{
  "head_dim": 32,
  "norm_eps": 1e-05,
  "init_std_qkv": 0.0337
}
Each number is 128 + 32 x the weight over the matrix's rms, rounded and kept within 0 to 255. Layers, rows and columns count from 0. Numbers have three digits each.

# layer 5 attention output (transposed), 128x128, rms 0.287, rows 20-63, columns 64-127
080128124173143155170114103105076150170148136100145126115116124146164131182152078118132094151151113147079103109118152142165152177106178115165064114122081153157186171106114140163102155077103099
132095170140129136116156119093151109149102094123080071096185145118120189153139162148103118102143193169098171137118127111078152141074108164149111150128108182116171102096134073128172161125128103
191112119053101109154053115089087141165149145169154106102115158198127095152132118073107136155135208099085131133112137108079115128187176097097190110070125118133115178118159129172082204104104162
140147067101115111126070065091111163111136130134128144125160161182122192096160113130140137205104140130148138141111120123130107120123112127118120108076128150117106126097124066162095122059120107
194132103101095104041138077136164164122139102162151087112123116128155089119139114116151115083150130105095134125157113131130136152153084141198111106128089105069157076124134190149172192146112099
109162160109087138115118144114123122099157149130166183121139149068131126133090135100092066137171206084157143173148135127108143158118168123141118064105143074104117112123108173011080087130159125
179105132162141108108092153105132147177109082071134169135095114121127069106138120147108141111139124117100056170124154110180131113130164187161092166201094172112118120134148087148133116146102144
100161192194154100093104083096119153172126089117119126118152102085163115115098121101122127168074169108088161139148170143083190101136099154104157093169103093121189158121162160183100155118115141
143156142190111116083115133162166105123145163147137104091144175119088124125116111131098175086113123120127136155113109142156103128123145160147143121099137096157187172054106159136103118091083168
076107149144144126033162085112062092171108078129138079180151106130107132118154104040193178188176145159170156107154117107133105103120096161098114104116099069120166095088085107153166110113037164
146103207159094110104133108144155151130153187091140150136105014158114100138135109085179151177174129116145131064172129111064139150109107105076117105129106124134151095109096158143163112120178113
084135171062091160130141082146118109121108172137134109141122121085132150149122072125129110130146164140164086166075126086091122097140123179137127111147111091123153119192120154118116101179137164
163136135098177107158116154158162157122099121148089107124123101121135136140149149126164053094168131176084202162161073108153143123099149159086172136073155120150181135158132141060131133116123156
145125111125131145122155155177110121125144146149140099114121163147164149186054124127110132209082145119203097109111165060153126159130071104114095147127039156057087173116110100168152117133117079
099126119090139128109186158150163128146056112131121126142101192138093114136100163108096166127095182209107144128119087111099082155079062111109106121138159152131165090093169162160087121196149149
125154202079157159205128184094149118166076146136125121094158099119135123090139133148169083107125165121141085105163132092125139118144113141079102129135132129158102097170116084114139135131111142
101139102193157124131173102132162151138148123090196087112172111096116138120105166171147073150204150125162114129161143120126105087194167101115055115125086096044111126133124140120116127150110126
119079132077135160101113154190177112153102115159151122106153191086206091092113131162162126065135122124132097103110139091173135101135132116141108138096172127105082065178161095232156103106088134
156170055139120125139124100127170107121105092124084174144121140171098081145066137137148208150140095128145145145141146105146148156103158129162139114122150112161133184103122145133143176112115190
109140122090149134140130060111142102180128125128133152127105136114132158122147117086140152143143121191202097096106142128132127093118102081124101096179109126109105129147110141130135164072131127
051111175170135122114105117164138129098143102138117084118091118133129114115121124136084138111093109121153109110157098092120143188111156145203132108151105122154158143043102149156135175121148132
114115119100119128090131129122086138107123167142177160090127159132128103142146114100126178185099059108165142116163146121117151089103163119073169116153122113153132100161103089177086089153070109
135096129068171141118144087137115184132110124143119100042156117117142147114120159104153114091137145097124158147139101106158146086127096127118103140153171166152128078112155063127189087162054143
125104144105117103163105108089107185156191124129125099139113152127120125187169125134118039098127130112088129145140107134155144118123183115137107129130120124155154145149126140151162195166170185
070146095091132096158113140093179137145094160094175112106114121061157108118102148115100128143157101091158095100121127157101103133157134105090180144180128129123109143155175156142133115178141181
143128131094127128138127127142118150167145137049145115123161112174102130111106179137099099122162118180118086097122086101136118155143155091131136143104144136061147124149102072118153138115150127
112102129134166135158060155138135080100120153134126099101070122129147115175122115145098073097129168113135136153123179131080168127146126140115146125134060074145075105100161106137112165132184148
159173075166095163185087128119116163091128113189117112125080121147144140081093151128112166199128116111181083116088152068094113165144179115151098202123100150092097145146186169090090153119083107
126154254114144132104094127153176105128097178110135077102125082093156137114123191150159046129113144104181079143132061066093145136143146133075124103128113091151108119135210117166081174118154116
123114162120110110159164115139105163146145162126110118095128122136061085142146160152113079118103129124117095135138137121097157090117147135162108118124173152148096140109086120117118146129171140
122185131104151176122131103157119084074120162133070110145190108150130123098124168105117158166085161140133117129086136129128130166137089133163085123119052110037135157142121132103176136099066093
133127140159136113099103154088110124204100160139100143159120158146151137138070113075105112175101146121128172119110177117091146144166084125110191141141141119116092146111123147107187124110078136
151098130073095130140171138144127109104144183082104105101174109125176156167122165147145090062143162112110118169088118144120105066160100106099129145143172198159121152143155124092150147075155143
119139143088107174066125150115118183147131117170128155139118165105131124126187150147103152134191102154151076138133142113148141096153127162086119127091164105147154131128150106109126152078132136
119110139190115138131125139117093160094105159140155176121157109158171071156084090155075122145169122102109128117115131102078143133128125117132110136114110178118158138098154126170144126096167072
114144177131109125112150119117077160161151205171086125109116078128127107178097061151198119095115202134141072117130166153125155123088117136086104108130134098082120144102138148177124173137125114
097135131139124172158153124142114119133170143113120150150089141080136122153115144074145118190121168155159126107144096193108133133128072144205058119102079182110142120172104164161114162136132123
160117160124118133153109133152148132112147120114128140139141169123175104100130110128117148200173151144137142106076137102073119176113145174116117155104125144093133147137134128086118124100122111
083116145152138163091144168189114094106174101143168096146089111068090111224100142171222084125161075097140096149128198115158140178127122086134138142074126077061109082138131122171145166175099051
133147081154105121082164181154184081090117092113118118124090113166106102163103124098051075107113097125130142099169153083137082116140152150157113115152165097176103132132076179197165124150147126
181149198076156106122156098090164098160128136072178121066127087149146088125113124084085081085174112180129091128153102113130128127119139112100143137119144160139159039119151145147091167130133158
167111147126152134127140095148172187122128052144073154105094124098135153065087137132087133154091158150127146107104139124084117145092140177210182104099109175131148159166159115096116116138120176
149170108196109123145148131141112164128122094144102133116140139127130125099119111131105092086192189150140142137160144108140143136085122152124196122157207149115165154135156092057126106131125156
089138107152114090167098149156139121135087105149146143128132130109145169133134135139144115130104133085102116121145102120135129122104090133158142092101094121159170088146143127123086115200147116
# layer 5 attention value, 128x128, rms 0.0847, rows 21-63, columns 64-127
162129149139165162179128131175098163145146163101109132113117128122143078094128105074157122175080065094142090117097110123155122112126135178106101110106121094133106146152127161137095151124141197
162192131165172064133158119159144107118143146152157090119092101190110173112182232114073121097143189095112108117146141100127173147082121099148102113138180156106070120119183199139138085127169061
111137216183116147110171180146108118130148156128162146144123122147125141151087153128118071085089128068146100125157145088136135111145112132144148117159108104105180105176141104182148116144120098
091196106160137115163168109125090092157126145145147118120160129133173134146098085119142200153084155142120075098136157077191115123102111112105174132139122159160101122096143119088136102130128181
138143134138191141071172135145052147134069160127096084135129140157125161191200118165158178150086111195097108129094194128109093120101136099133156182141152088127076137191123095135149113144107075
106153134144147166127119115122083146144131195176129083087092116141154078122103136150155120145146081108116197108073090197143136142155141150187099148173139139143123118113213100116127076132110166
142097180145163106149165133130085128159130142126168163075103135130132167091104153164111186099131107165099101091092127155157157181116149164147100152091145157122156117097152072105130110160068110
183093200127134114153151178077131160174126130152210153182143123054170102117148201103156127099224131142139184159104122128095135097114095117066167171124106131122111098136118152166154047182129147
166134131147124165126183156118104133074193125086102184173089132165125112114102166157142101113131089064139125120138187078097149111187134175114094169132195158091102138072177144101126140129136161
148179130104129138103129201097086071167194132156124057136099137160147067103142137084121153151134167127087071121091097162166101116096123203120148160153120108115121110130108173134068133118106144
122145088139126100157175168138140150159124111089154140170128119119171110106115165126171100169131153140144113098120163172071121125102152128081117100124176120119063147093128168091146150094116032
086140090079079186131152131173092127141126041128155183139088142125105168127101118121124090143062159152121106133139170155131129150121164103125123086088116124128205156137098142168150163119125117
104114137175158111137100131094120117115109109166105099156156206155131080122135206168186136155147152066168123168129127115124156166202085165095154133124181094078110101090154114026137063086137126
091168131151164139117128120127054205113189110138186114124171162148136048097130167066094127102144130128149124139083129108132093157156163130137113181138056134136143175150111177107157138130151155
123155091152116142138164091124135143124126088151112127095135073091124153134112086117113080117076134153176127119106119130140136115119144172214184114118117109083158102090161142134183062121106124
130122082170068105103081176091159138145157094150091112097161116111091097093146086107091102097132148116123101084085076135099174128186130147155145121148185152149127110099153161131138133171122091
083151125090124141136137153126132127103127122182185094104203078138125123167169111092155142091090135079126133146128120132148125143144149117121138167144094138135066058096120111097104088161151129
154105201157072165196089078096146077171149144147104104163147113082110114101146116157186085101133100121140164114133144179138102087161135061139134094128059105142129105068162171091155109116165162
198120147114157105073147212129118159146135185161046121121149159111130054117133124127134139106120139109165171132151061191136106099156110160078136193082186135105107160084166114104115070184152132
121159149102122101156075095061123108160123132110129173204103161149095118108138101086102182145174121107115141119089122227146149105142130084155139153079108113099116153135148073084081168136125148
160157173153133102129125135167099092135123129086154133134156106135190127125082151184167165102108088084117113161098139090117093172118126174119109146176183136146121099175147072126146072137121100
137148153079108149149110132157080140157097125096137144143144174145080115149097130187122113110111145134165122180142142083112095147112135165132125135145154115144121128110165109193133095155093051
187140082063106099125095173156161092125119079112125148152095131119109142125103099084099118182122120194054131080171099165129095168108143159175151099098154194068126102144126105155134158095131098
096124069153118135167106156147066145184147172161161096159159113104120090082098083083088140130117144199147136150097147108144127119165089147151104202161095110140121091116126093120150121131171060
142189078148102147121118109136140125120120175190192142135174071083144110129142079111130108119109195112084161123095170142132166150102127148145135106062129123133079120058138159130144152115097148
113135081155114118169094094131127112166144134127070155100148160121139116133091140139097138129180124116126135103114140136192119133118160094089094136161167190094128142150035099103152115102070166
174093159178104116100175156146164121137069173104130146206166086071093066189100124141117111101118120098165164121154173152098154100154104130093135153100117123083152151077076150093139187155097079
159155096138161141219113184161127147141144109199133128144160087138084132144111055171135137106116077142139128114120085189155123143127151103197131190144159133058126151134094090149086077126100165
137120124138134129149152129115139114131134167111087118110100171138146150184133098155114109143157159126142151082082097121100157143133109146158165092146095170124132123133189116158104187101103132
130126094141135142114128130145064149180103098152153143105099145126093146104191143131143076097146140122106095148127179126139189093112087163073131111179130114064100104093136118118164077162158187
148117210181155179075147144115108141110143093175148127142152184130109092106101114130107128130134119130147116132124145087159100156119118127121077110139137176107173125133160115068167120124156108
108123080040144192093183141113106165169116116129121114166137095161153151104121101152153121126150125083181096175152102127120148141154102151117067108135131098127107091121100092164112141106138086
142154156120154121178149089140079154103109152137102150171067098138125107172133181126081080139089157127104204114139116142140109092136158144165117107116097161117125107109145141090110135095103113
140116122084149123093151119126132141132067160080109107169148135129188163130110137191125124115104151041121100082078180135119120133111143188076091106101122078150084159145128123082107119176112095
197062105092135120164168137122156135136105113089104099156174210102115139150189144151138135120122108141128158118098141061130084092145124169137096133139102149118086165149121115129133082117096150
181142147150131080089076137142105161167062082131106123143160186142124159145122120064108171220085082097142115127202099122157149090147092117070172193170156139184118128083153093089137102061123153
095138102190101126121200142126150158177121093158110147168081067125114164095119156125097139107137155133084154084155157118107156069132151122162139101142141123150175131093120137132187146113139124
177116090123166080125166154124105090108113115071096135119125122156179145133124130133219161091176133138079108176093142197191170099065201071141087155120156157122108101107142138094083108077097179
099215156097142099112123113077194126199124185115145172132131139127156136093096087105153197097084136129122195097136109131121141186147143155129139147126105112120139070169171162085123124157153146
093129112177084156118129168132137144099124141144119155199149135123134165112156147193173150120145123187112200110087141158128181115069185095148073149085099104124081170173095152104146141119135154
121143124146109135100128130136126118149111099118189197119111129044070048164098145102111109096068172114104127085176146141129163095127122154171165135162099127134135177167130134128121163104165091
161142118143131143171164138145145105104198101107165142113141144124083150097141135112061111147100156083117105116136079126096117091181136054133115102156060088135169129116159138214125114137167082
098123139150151131140193112070147180100127099125153076115145156129125101172122115130076169144159088154146165127113121136110165116122155160178118089097085135114138181150165142110142117148093143
# layer 5 attention query, 128x128, rms 0.06, rows 32-95, columns 64-127
106116160122137140153199073131108151086153140165143149116197086173184137098173145066138156196138083190111115087160137145088109153161009111126122139169169081133125078109105123088147139190128136
065146185163186130121161146137168113119060142157103165049090123105115095067154160144106059137045153072148148198112140122153138091146075146127133150145090125162120066137125135176119121198086176
177053122126107123119094105125147150184181125108135113135189114149184137165104129115172184136234125172078102064120120137093123170105146102103150124087158122090138188157128112128126129127183054
070158107146104100088160111160057114088146128112136093140109148062124160065151129123108079090064115101116153181137123157139103104158109150136142138167105152140110076109111180168117135100075177
167131121086163203126094126055153161166107131166149190135131122193143074205115142108144168162148182144177065036121137106079179173100138101152078094087138109126124166132125087074113110143163090
165098150124187147175094164097184181166119086145085154105152102203116117150138138116143160141203156137141098082104138080123140210117145097118130128082156161144150164160092064039123121109220114
113113163136146093098154101112092142137121130143083089113134148115135098129142196131166128079124116127173107109146079127091097113154140121099144114118125089172146149136138181132152181121128150
137132151116085110141127116154135085054110108134143143089139077136116134172139121140104116140139190173140156137182144127085141147130161156132135143148130140123108082114135080112088122084124105
109148156167149186120150172141149138117079186183088151106094136072120089121091121174142114113066153096203143177131188078178166055141102158094090117157084078189083128101152169147183087206060108
161129153120151172153125188143105155103101141177053148096030174093097061185077132170163108116070145092179050165123169067200166081062180137117165132059079129120114146094206154174147092167063079
057139095176118088138140094143113144122192125115122092160168141124149171063161136130116103142144135143121154159121105140142127132205117133136158158198133121112161140095103145148128178093161176
128109187138156137168129142136127110142060127166098172098086134127114127150132101140123117148103121143121142163120146126132141118106121163163126119101121162155156113133141123105134089164078095
128105124099108080154098120162160129143139133113146114117144118137157129155095124104088119151143091112112106121127117139140138088094159093094158140113139081106115108110137136143138130128123133
068143104168135088132123133161170109106151066136139107151156162101148170092152173129114122115074117098113119156144110109182101107175118169124178136153126124105149142104093174163129172143161184
104046170202109096137115170129104147155098100175140127093089161147157161163123134104095137154151131132101094111133171129109148106109076141131126130133118165138151157133113128104140076113125153
144105135203132103136099092117183112112116142150137142105139187092206109075128172107125101106147094080123123086104145126093196104127132132120143147153115076128150115144127131162041172114106148
117068194156171130090104104097141087164100099124124182195071109143135096100150109116096138139110152108190118078136152123098149124125106077101088065134069095143162129125134117157129139133142140
135107133147123144106152152136205171122132087117149130091132159148115108129111126103122085108129129147082170123163112097132170108142168170126148131120163123107165140132113133083109189142143128
125136111148121121112115126070124127171130141135098161144119127100154138137116160167114105105148126108115133166122105120121129127128130175103107195133173136104121151128116110150065121148125098
078150094093130136164122132092193146128111123147121175155146108118159101135114142130139130185133138121108113137131095144126133128144148099151134154130116154174143108128122199167104128082136103
112166102129092119164098153064151152154139128132108129137093161195149064089141156118101145072138136096108129115108152168129150094143165132224126085135157094151147134103133123097187133151081164
097105148122166109173114118116110079144122136147128149127155151118109109140103125118079178166150119135153123146080119115122135102070140116145110196155120136157124103169134146109087142077138073
157204104129161163121116090114152103123116125111114116179182110071158172097084120188120162165129089121148153154112110112156093107158111165153087147090109119085105182194124172144171094146168063
131112125125135144127106091099107116150131113154083158116101135141110088117116137147114113122145116127148163121135093122128086133152127144149160094150188134146153133110126086124102135141124119
103152121119114160153135134093146104085092164107197106143169164149068127133147132126094166140097200113109100110105109109111133104113105131178144129141171100153116110134114079113142179114130136
134127099143071172069146124124089155154117144181146118134087174134149176155126128149099121156155164100160129134124160144110166106147104129156080110134142149087090132169140130105089176146100170
148146115162173121127085173135103144117102126122125150073171156119139119130069133154120208162180184147187107163164118135118116116141073139109150150134138118062118165126118163119110117135085080
135093188175133128159148162140060136118146118123128103129090137135115133117098115123116193143130097132139155098107147091157117149105079156146107103137075115040107166132111141167151119133122126
085174101128100038145163145077209141131221165115120153147144202181131086049076086091139119127113139122128139108117141127160130140160134145124122173095115179078161099079150143167098118104127159
201131138147131129149069100099155214159101089114119104165141109084146169111143125124127110059128182111111155099105102088115111126146110117088171135171181146116149122181109118086123126130113177
090175096121135144142120171088140158120108156100107142100129137103173132116097105128112109148098138120192150163125140134106142155114155155120105104126117108028141153103166089124133132150140086
091128120143142089166139139146170148106104103101107135101121028118140118093150150111130079120095118166131151150152116052125097110137130160123118128140085120123111139133128075112186167212187129
178071124121109119103150139127185082170117179106101116116151141095138119142162080128110144096084151156150162131074136130090185097118081142125114132121139133156146150120097145092133122132095148
122182152184127144098156173141131175114048168126151149054102136125107152101149131126109101155178203116182133135085166129097137098099079165163152138174130214131090082055093149092148095107079113
081144108148146090112124077160097147187098147132184135159120089166103109072170065162165118205094154125155153195106148132105134111146087129181098129219109175191134128104138165144134108123082149
112163235098171181129093144141156156131123095119064127092091138115140151099138181100081105104095152126156144137174058060138141209070117138139163138066109158142175098116091126117128084157141095
108105255176118220063144136121190175108143075084124127077111068156065131137134118090208134124129141150189168118185122071133130213070073117130080107086104183155141103190097125112087103122086098
100157128110091064092177084153000088061105120111173064107069148058177095098124046128125126120091116125081151187166112171182107053139106110138142165206103086077105157203209192142129160173057181
061122194129119117080131153165137132132152142146058119084089146108097188097096198098116081173126114139157122120129207133144042174155076171079115089135139082111156142101126140117166134166124194
170202181077072151088151100142091135112139160143088132089084134047178069151112096165102043121081100102078173138171129087128105052067146176129143188151110139090147152092155131170142189174079105
109175134106132118162125139126125142144155147139111128141116126145105110143116130086113145132151130172153132152142140112127121116127137069159107095131157164084158135142171144162164114161117098
145120195083167128106178125132138109120176110116093127082083125121105128149124121116175114078103119114176160120174115109143122110111149142158116166092124115124096178119156121096151137135114134
094121169091112149126166152126051090087104135139167156129098117125131108183162143113157127165093142077155125138107146132060168114076111158114100104154102160190108126121127125163139117125101178
208120127133148169126086188115205175198174059135120129147169144110160121132042157134112141094180104151178108061111072080135146119083196044085103135062196067005099151113108156149121174185207090
198136114150144149225138173121208131159202122123148186079125122107083115143075122105173151130114124135188093122110113115118175158098139055133067095093132110025120162119148155108161095185214096
115116110113041099117171121093050127157046132196133139110127127179088066107194164123134126209117159155106166129083123152097112129161074132137126059172084138193106157186116149095105097064139158
143077102143130155167140086116024067065143146129086174152039107086155076219130187132092188174062152164102178164101175143158070113102124104070107160159103175162167109129176197102095074148167158
165122193144118091130115158116107165135154120116049156211109144063156112130081156087111149125076113084129125140172121109164091109145164082093120102146129141095151139052159094102173094152146087
101136158145155118140071174078168183125199141133121090165166125089126197108121089166086120073109073138192152169136081100093140112160106158073088167073144184109102115140159079118165104188109118
116119101122095129119163183163080081106140140132122143135106145203071168140152136131142098101138117143145146122134102165130170180126100123149141085131184208116147090128115124185063080139125128
130121103166233152070145171035127128198075078120159134175103092127178127075060072107088119164164128121157114122137127110182128118151128194091123128109158127081131084150083167088067096070098112
090108150063166133124055125079180144152101161137135139155172151107164141110111146159067189158153136150122104161141108129180131078118169108138175156094194147142127120066126161070122144141102111
161132167180111074142167178155120114128148143200105088083156141108154122148078122143096157151207095132145188149087110118129134159126096104150098041063129114042163152105106109122145100134080140
143165126142104095113112146167171097151153142134108141057069111143133117114113117158130119080163139131114073149113087113137078167054083136155153164135131159123105143174146138146159136134122075
176138207152089060134079157123127067128075147165097110090109175111064120180075084175117122053168102077174148133112077095157141090085135202100083142103096166095081127102117195111171078121091161
128119142132175114215082063096169133178101139044138118200062164130074117110109124161176161147165143139023087147083116148143090129151155148214105084087152128124167075183114146149128176079130036
121143117086178104155121127089165113117164102082120153179117132100121100156155120133124138120126204149133083193099182135134114148137027077150113177155101094183099112158113077119114112170110141
116171080096114078180080138114149178088144201136137065113086138104119141149189127125177089089130181111130119108089130146075156053176167097168081105076110139092088158107102129094115094173093060
175132146141093155065123107198051156126183123066170140193107091091089122100108152115098107110147062069172108131197144118104087110028176157059133136112162195197138097151144126103030115162142100
130069072122149109164136142054135114144133077172148155254123124115173116110106128171163178143164130073099159126024150112126128118126167158157154150084155085160114137029133161156133102102108096
058125092085181142149066152137143145144159128138161125139104117108113103080192099174152104166096207161114120188106179063136025109123118143147107056095139211129148161083057056096197119139160087
114223056074118091138139190099187087092079126130221171113156126116119097113163156149125170041093117091108112167159123130117106233157169177215129149098142102215116147134063076099189061132115176
117113114205119177062143104146167121067094164094156153131074108083111094123102119146152108170112146119210151136113142158126127139155127051120189178110149126086158141121159167169170159111123070
180144092140129093150122108145085133179077118161179161173143161144110024171089176126171123120190102144121102199120119157154108198126228075074136159100162074101125083132117193072072108132182168
# layer 5 attention key, 128x128, rms 0.064, rows 32-94, columns 64-127
149108143152153179136164139121102129108178067054102175088121069148126129150138141125152100124140171153102136093148055155113130169075082168135116150113117171132105173118098109147132127128194099
103140139086110108190125102157128103107038144190145116127125132081187141113163137135121141151156112131114084184122158129136090117167115090135138087166126106130141069112154125108129132137081172
184102141156147157142134111099089155126217104086136126104153087208108156133118109143108093094131074144141170086118110143123179153118143167085124163120168142109089163074094133161130131103174081
050141148089113083124100113176131125106067150156110106155144164081164130099119145074121163129077159080110114176182125106162074084153149122101170099140090134093195096122154106092182161168063158
227125093147125205157145141052074098138173101085126169103106098164115102183161110156155089149148083191135106047067098130116189164074152147160064179105142129183076176164062120173071108085164093
181136109153122154198133113097160091157172127122144141094141121179101163162127153161108129144152118170173143084095123117085127180103137132131107158112125165167079154085118082157104083116158113
108174152146138095171129137087160223100138172114120146093111171149146139136105128111129137150070124132079188145072193123115090166175075111090140135129125109108206120073095147063124088109053133
124108139151121185137132129149137173097070108173105130085137146132151131111107107162106127072122098127087106154160088149134124131101196093155120114104110136165130088121116145184141109140143112
104127145123156117148108106131130118121139102131082139120093145098168166103099108127140117139102096143084124120103127115143160140118156109129148072113148143126140115088107093109097118113104120
116136118099137109106131100187195086142061127160107142138125145122129076092146167145095170098093155119152123177167119120110098103149154137121161134153107135159162091161186118110123134144118175
096104126102147106133107162140135103149139129161133109158124153096186171148129143128124156144170122125110121174110157118125101131162115103108141147154117132107135102070159094137142124133084148
189150150138133145141138129141135139149085121103083171125106132150140103150123113119150063110078149156138138099124106113166190118100166188115132134100113113175123181092082134126120134109116101
126130122123119148117097143118097143109117108139146128122128117114158131155130101128145146146156110095088107126115139144164151127118169120135131134159134076075156130135117140143102151123130143
059121118045125113107125149141131047133140135155156063204121144054138094095129177089114163178133123074166080161167146105120078118177109107131166109146147151115157077168167055130129173157110208
167146079180157130191156183116162103140150137119124195097125177212147156174094096148122113157085153100127146104099106146132149127104101142163140143133155159160108135101067134112163049135107151
182086160091096110079178114126114123206121167149133165084148087089149105130131112134160138074113143133194134132114128203081159154143101137134118103137114083158093124142108102063150119128039140
135168082115149136125167117128149087117130120105155142109124171101173097037120166118228127157124118129158120083140195127142092122109176138078147071141133097126144112148113126111147094119157164
159088086097131089124108148168138065167124156189099138140114114108202071171183159140105099088240133158181123155139135106112121098160133099121142106191153150167112102199150037121173110097145104
094154154113144122140172133148162146142105193064114108197130140120105107147137149120157079082089109139223140084095127097097171125150188131089140119120125089153137081107137157127115149148110110
095151046126124141132092163105139155129149103115122133195144128154109111093121169159107182170166084113142084087161111132110100092111137075154114186158122096141052134185069117114103149091129155
118147133133124112074152098114123150168077091105134115169121103115128108100179161141112120220147099114107141119134141174155145105120119076200150074155184109132103078141136138141144100105179194
074143106144059138119166123158076162132146136085150143112163138154112137109131101129134153086140118135101143167125129129105116167164158145150130129129089087129129142167127134085121144081131121
102111087166113126088120087126209160113179156131101146152116200163130190149124130116160123054120128150097131088146126124133068130114113188139101073054082179074144153119104172156087144139108169
127153132095172093128154201136144152192077119146135140093149127108128110091186123134094118105121114112083158166121155087072138123136105105149134100152145135211114136127165093071097143107104148
149081145097101139145121095099047144066096122118182080068099121134110133161174143167079143162090070137136100130136108160106173187103144082079118116131096139168145125137188110170090133115162111
163088108122126094190161129082033121122205119146103133149149099095165166245064027071140132122094134114138141138073107084143143128088142102123057100109155129199145148079161111182137180174047121
133130113159123125122141164126183186131130157144036136132069162122104139132124097165129117124154131139061172131125147144116156165184125128176129154095125200143171157120142139085141123114122116
138125176143111133082135134153163097130124143138126106128102125132101126124106084081136037092100147189203154141100155078148169140110135123092122112099081166063131164110158148171177117040083118
156128148144144147153161116144074141112157098145065144083086079140109162111153194167105115198142078168129135107042182181150048175117059172098080077129080162087125150079159141138130084105099052
157127134135090127163175135109149159127120142110139108101106158116183146143152118055076197112124164120155123109096124148146108125129109119178168089152127188170145138211208119056079063168101190
118145082126123131134090151134120104097174175126133105107102128098169133138159176110172143113175096144168103115143173075193119055075130076153121114163103094071082127196155125150113127129130132
136096115131061148177107144064232112084131117164119102095098117148157147131126123152173136117124155131196137163113146131116110133118134108142104097141129115131142102122118157160148092078106124
114168104123119101147080077173106115125172133119124164156078166143106157103111148098133076078142145157173124088149114124134131165139116127139111090114130142176110124136108113167118155176126148
138093149072098112154146153167131082133124125149155084118100134138163218100168110159175065029100101158093109170128160134112126121112206162073095077134097150177113083104146140133118125137151193
135103126132122155091118178171044124151121119103136084120108136119102175123145131133157115071096129143141104107124138123127090136137203155146105111111084155136143073148155148123089063159123137
087167100102108070147144112141233146120161104158090116137145143171144159143096154097143130164123152165117124176152130143107125138152105145099139146115114143133096159111095114137182155138175102
130105163190136155104145127081160118133112093114103123158134095137136167148112115096087160110107177182153124096132121108076160129129129147174142150101148119164117128104132096104124095126101167
225109155134095143076137122231120086119072104142167102078128147070133112066129086149131166117116125093118144173107122123130132098140111092110118126115150172072126146125083123120189093137107137
094112191136136044037163169108155146137080172131087170129082141206112116123077181145143180166091132147106126174127155128170145101163129132105163104156075109107137152102098042129141096123097129
109119136097061108155100111154206137163117147159160193086094093160138165091096010155195050087094196124150167165136130115165154149089070192105062082108068083046175211137076162073161132090118134
153162156095085134144114145157148120175141154145136130100159146117122072093153100136124122090127178147083139107102112107163080117118077135114157135114115129153125120077118107097165130123111127
119115086183129134109103186123054166155093137106187123145136114165079071118141125102096146158111113158109146112126148151115111130167095137113167124148070156114147109071131172063151124118128123
138170120188125149101124154164085093164100146108168139140118135125118073130150108088167151136151117156116142124159165139099131104159097157180147163148139134105157139107122192100172087166122099
035105078088145138147088157078158166149166109112069118181122083122195177181103187140141060125191115117143150135133115121122121154067140160083138134168146091111122135146153086131123169102123082
091170047185075092154150102051163092124182046220084114150196055137131111194138180131132117110142139137089157173160156154135123145125091153117168097189157173176079127157135098098138187100174083
060138063083088066157118094174135106151123133181116124092132210164147095130146136104145092163139180152080179123116126129157091151136052154099087153140093117126161157137050170153163180119147118
102133056138118103212088107153160137105192151145137176175078130202157161140122094116125112085079125111074132157092137089182097124122096139120069113104104136123125087110127231111102102101144140
165127109214180061165150150107163163138205069114038156134074177156115127141134099109196080106117140155149094136120109121139101119208106081121129173095159201116137200191145125131159126113158138
078117164113085065138102144084081166086226156132095066128172135125177154138125182115158122097050099108149151183132076144048151134184131130105100094142076088142126139119158074067160165140134186
130101088092150099170155172116102035131152153130102127137118139127156105111147151142121127087113095085149132146131149127207057124096112144140107069171183162144115173130211123140090097138095169
144164178143149139099135123110211078089108139079129090197127073134155153118218096136146111113130158089110105083110093175135115116108112177110161110128075140101110119143136093162132116106141155
137124171129130145040123146168157203132142187139087087129093058116139099143188146105183133141151130155143146120124114126123067151128124100116071176125126075107058124127131163159121204104169080
170179169159112100144211117103108181183209181141098134118187138125106122149122086138111085128189135137119188138108202112134134189146093163083117159043113192068127125043083098153159130104142131
176136192138061184102176057130089133218152144100155099078056123126143150133147126092167166109091129211091123079120156131161121148159021064199092073221175117117061126171135123119165169114142150
226167169159159157044161220102154133094097078201129145105147095219076125111151121151056088138167088129194136089166133110105144085126092135155082102068102111119095183086130149147118127161162123
077132163111094125165106093088086213114108107036151135157134155138105077104086122100116121092152121158077093122120101144090139097081222100109112156128166127076149065104206135135080139173138191
176122105097130165091148160120192106200106107154153148165090153141130187140071106128117117174136158159169096148137127137115148073148118163130197150142124132088113108162072146100147044132071056
117134102110167185095116098060147149156149149108143140128125068104096099120200097067170136158079149102152138116187148149141147151172068151108187115138133140061077208198193132056135115144106124
136149118207160162095111145161072165159118164131146186152018110136103155145134077078199066198061110129086088131153118063162187118104162145100121132131078148114185102112094124130085148099128170
173094129138199186146116179116077125107175145073145125198102125213144168138114136120105127189060060101161115099072139089103170091148141132182102147089077114116114135068177161175106103199098094
111097081096140149115112146124129108126100128186140103153116074090133091132174130109142217110093160146112063169096098158141060073153128158154121084135182160174105148123139076156203160081165171
147206099068098161138119164109181096080117165097127119188084094081102123113193211105113118099105049134121104182189097169068129073167108070141163085094100178207095098163183124212204160145127124
159066103158180174116115136125143129132146110135116107090055161154079100104096082119184106137085196145166215067106077187136177149147104111089083097072074161127158180126097144078158090138157113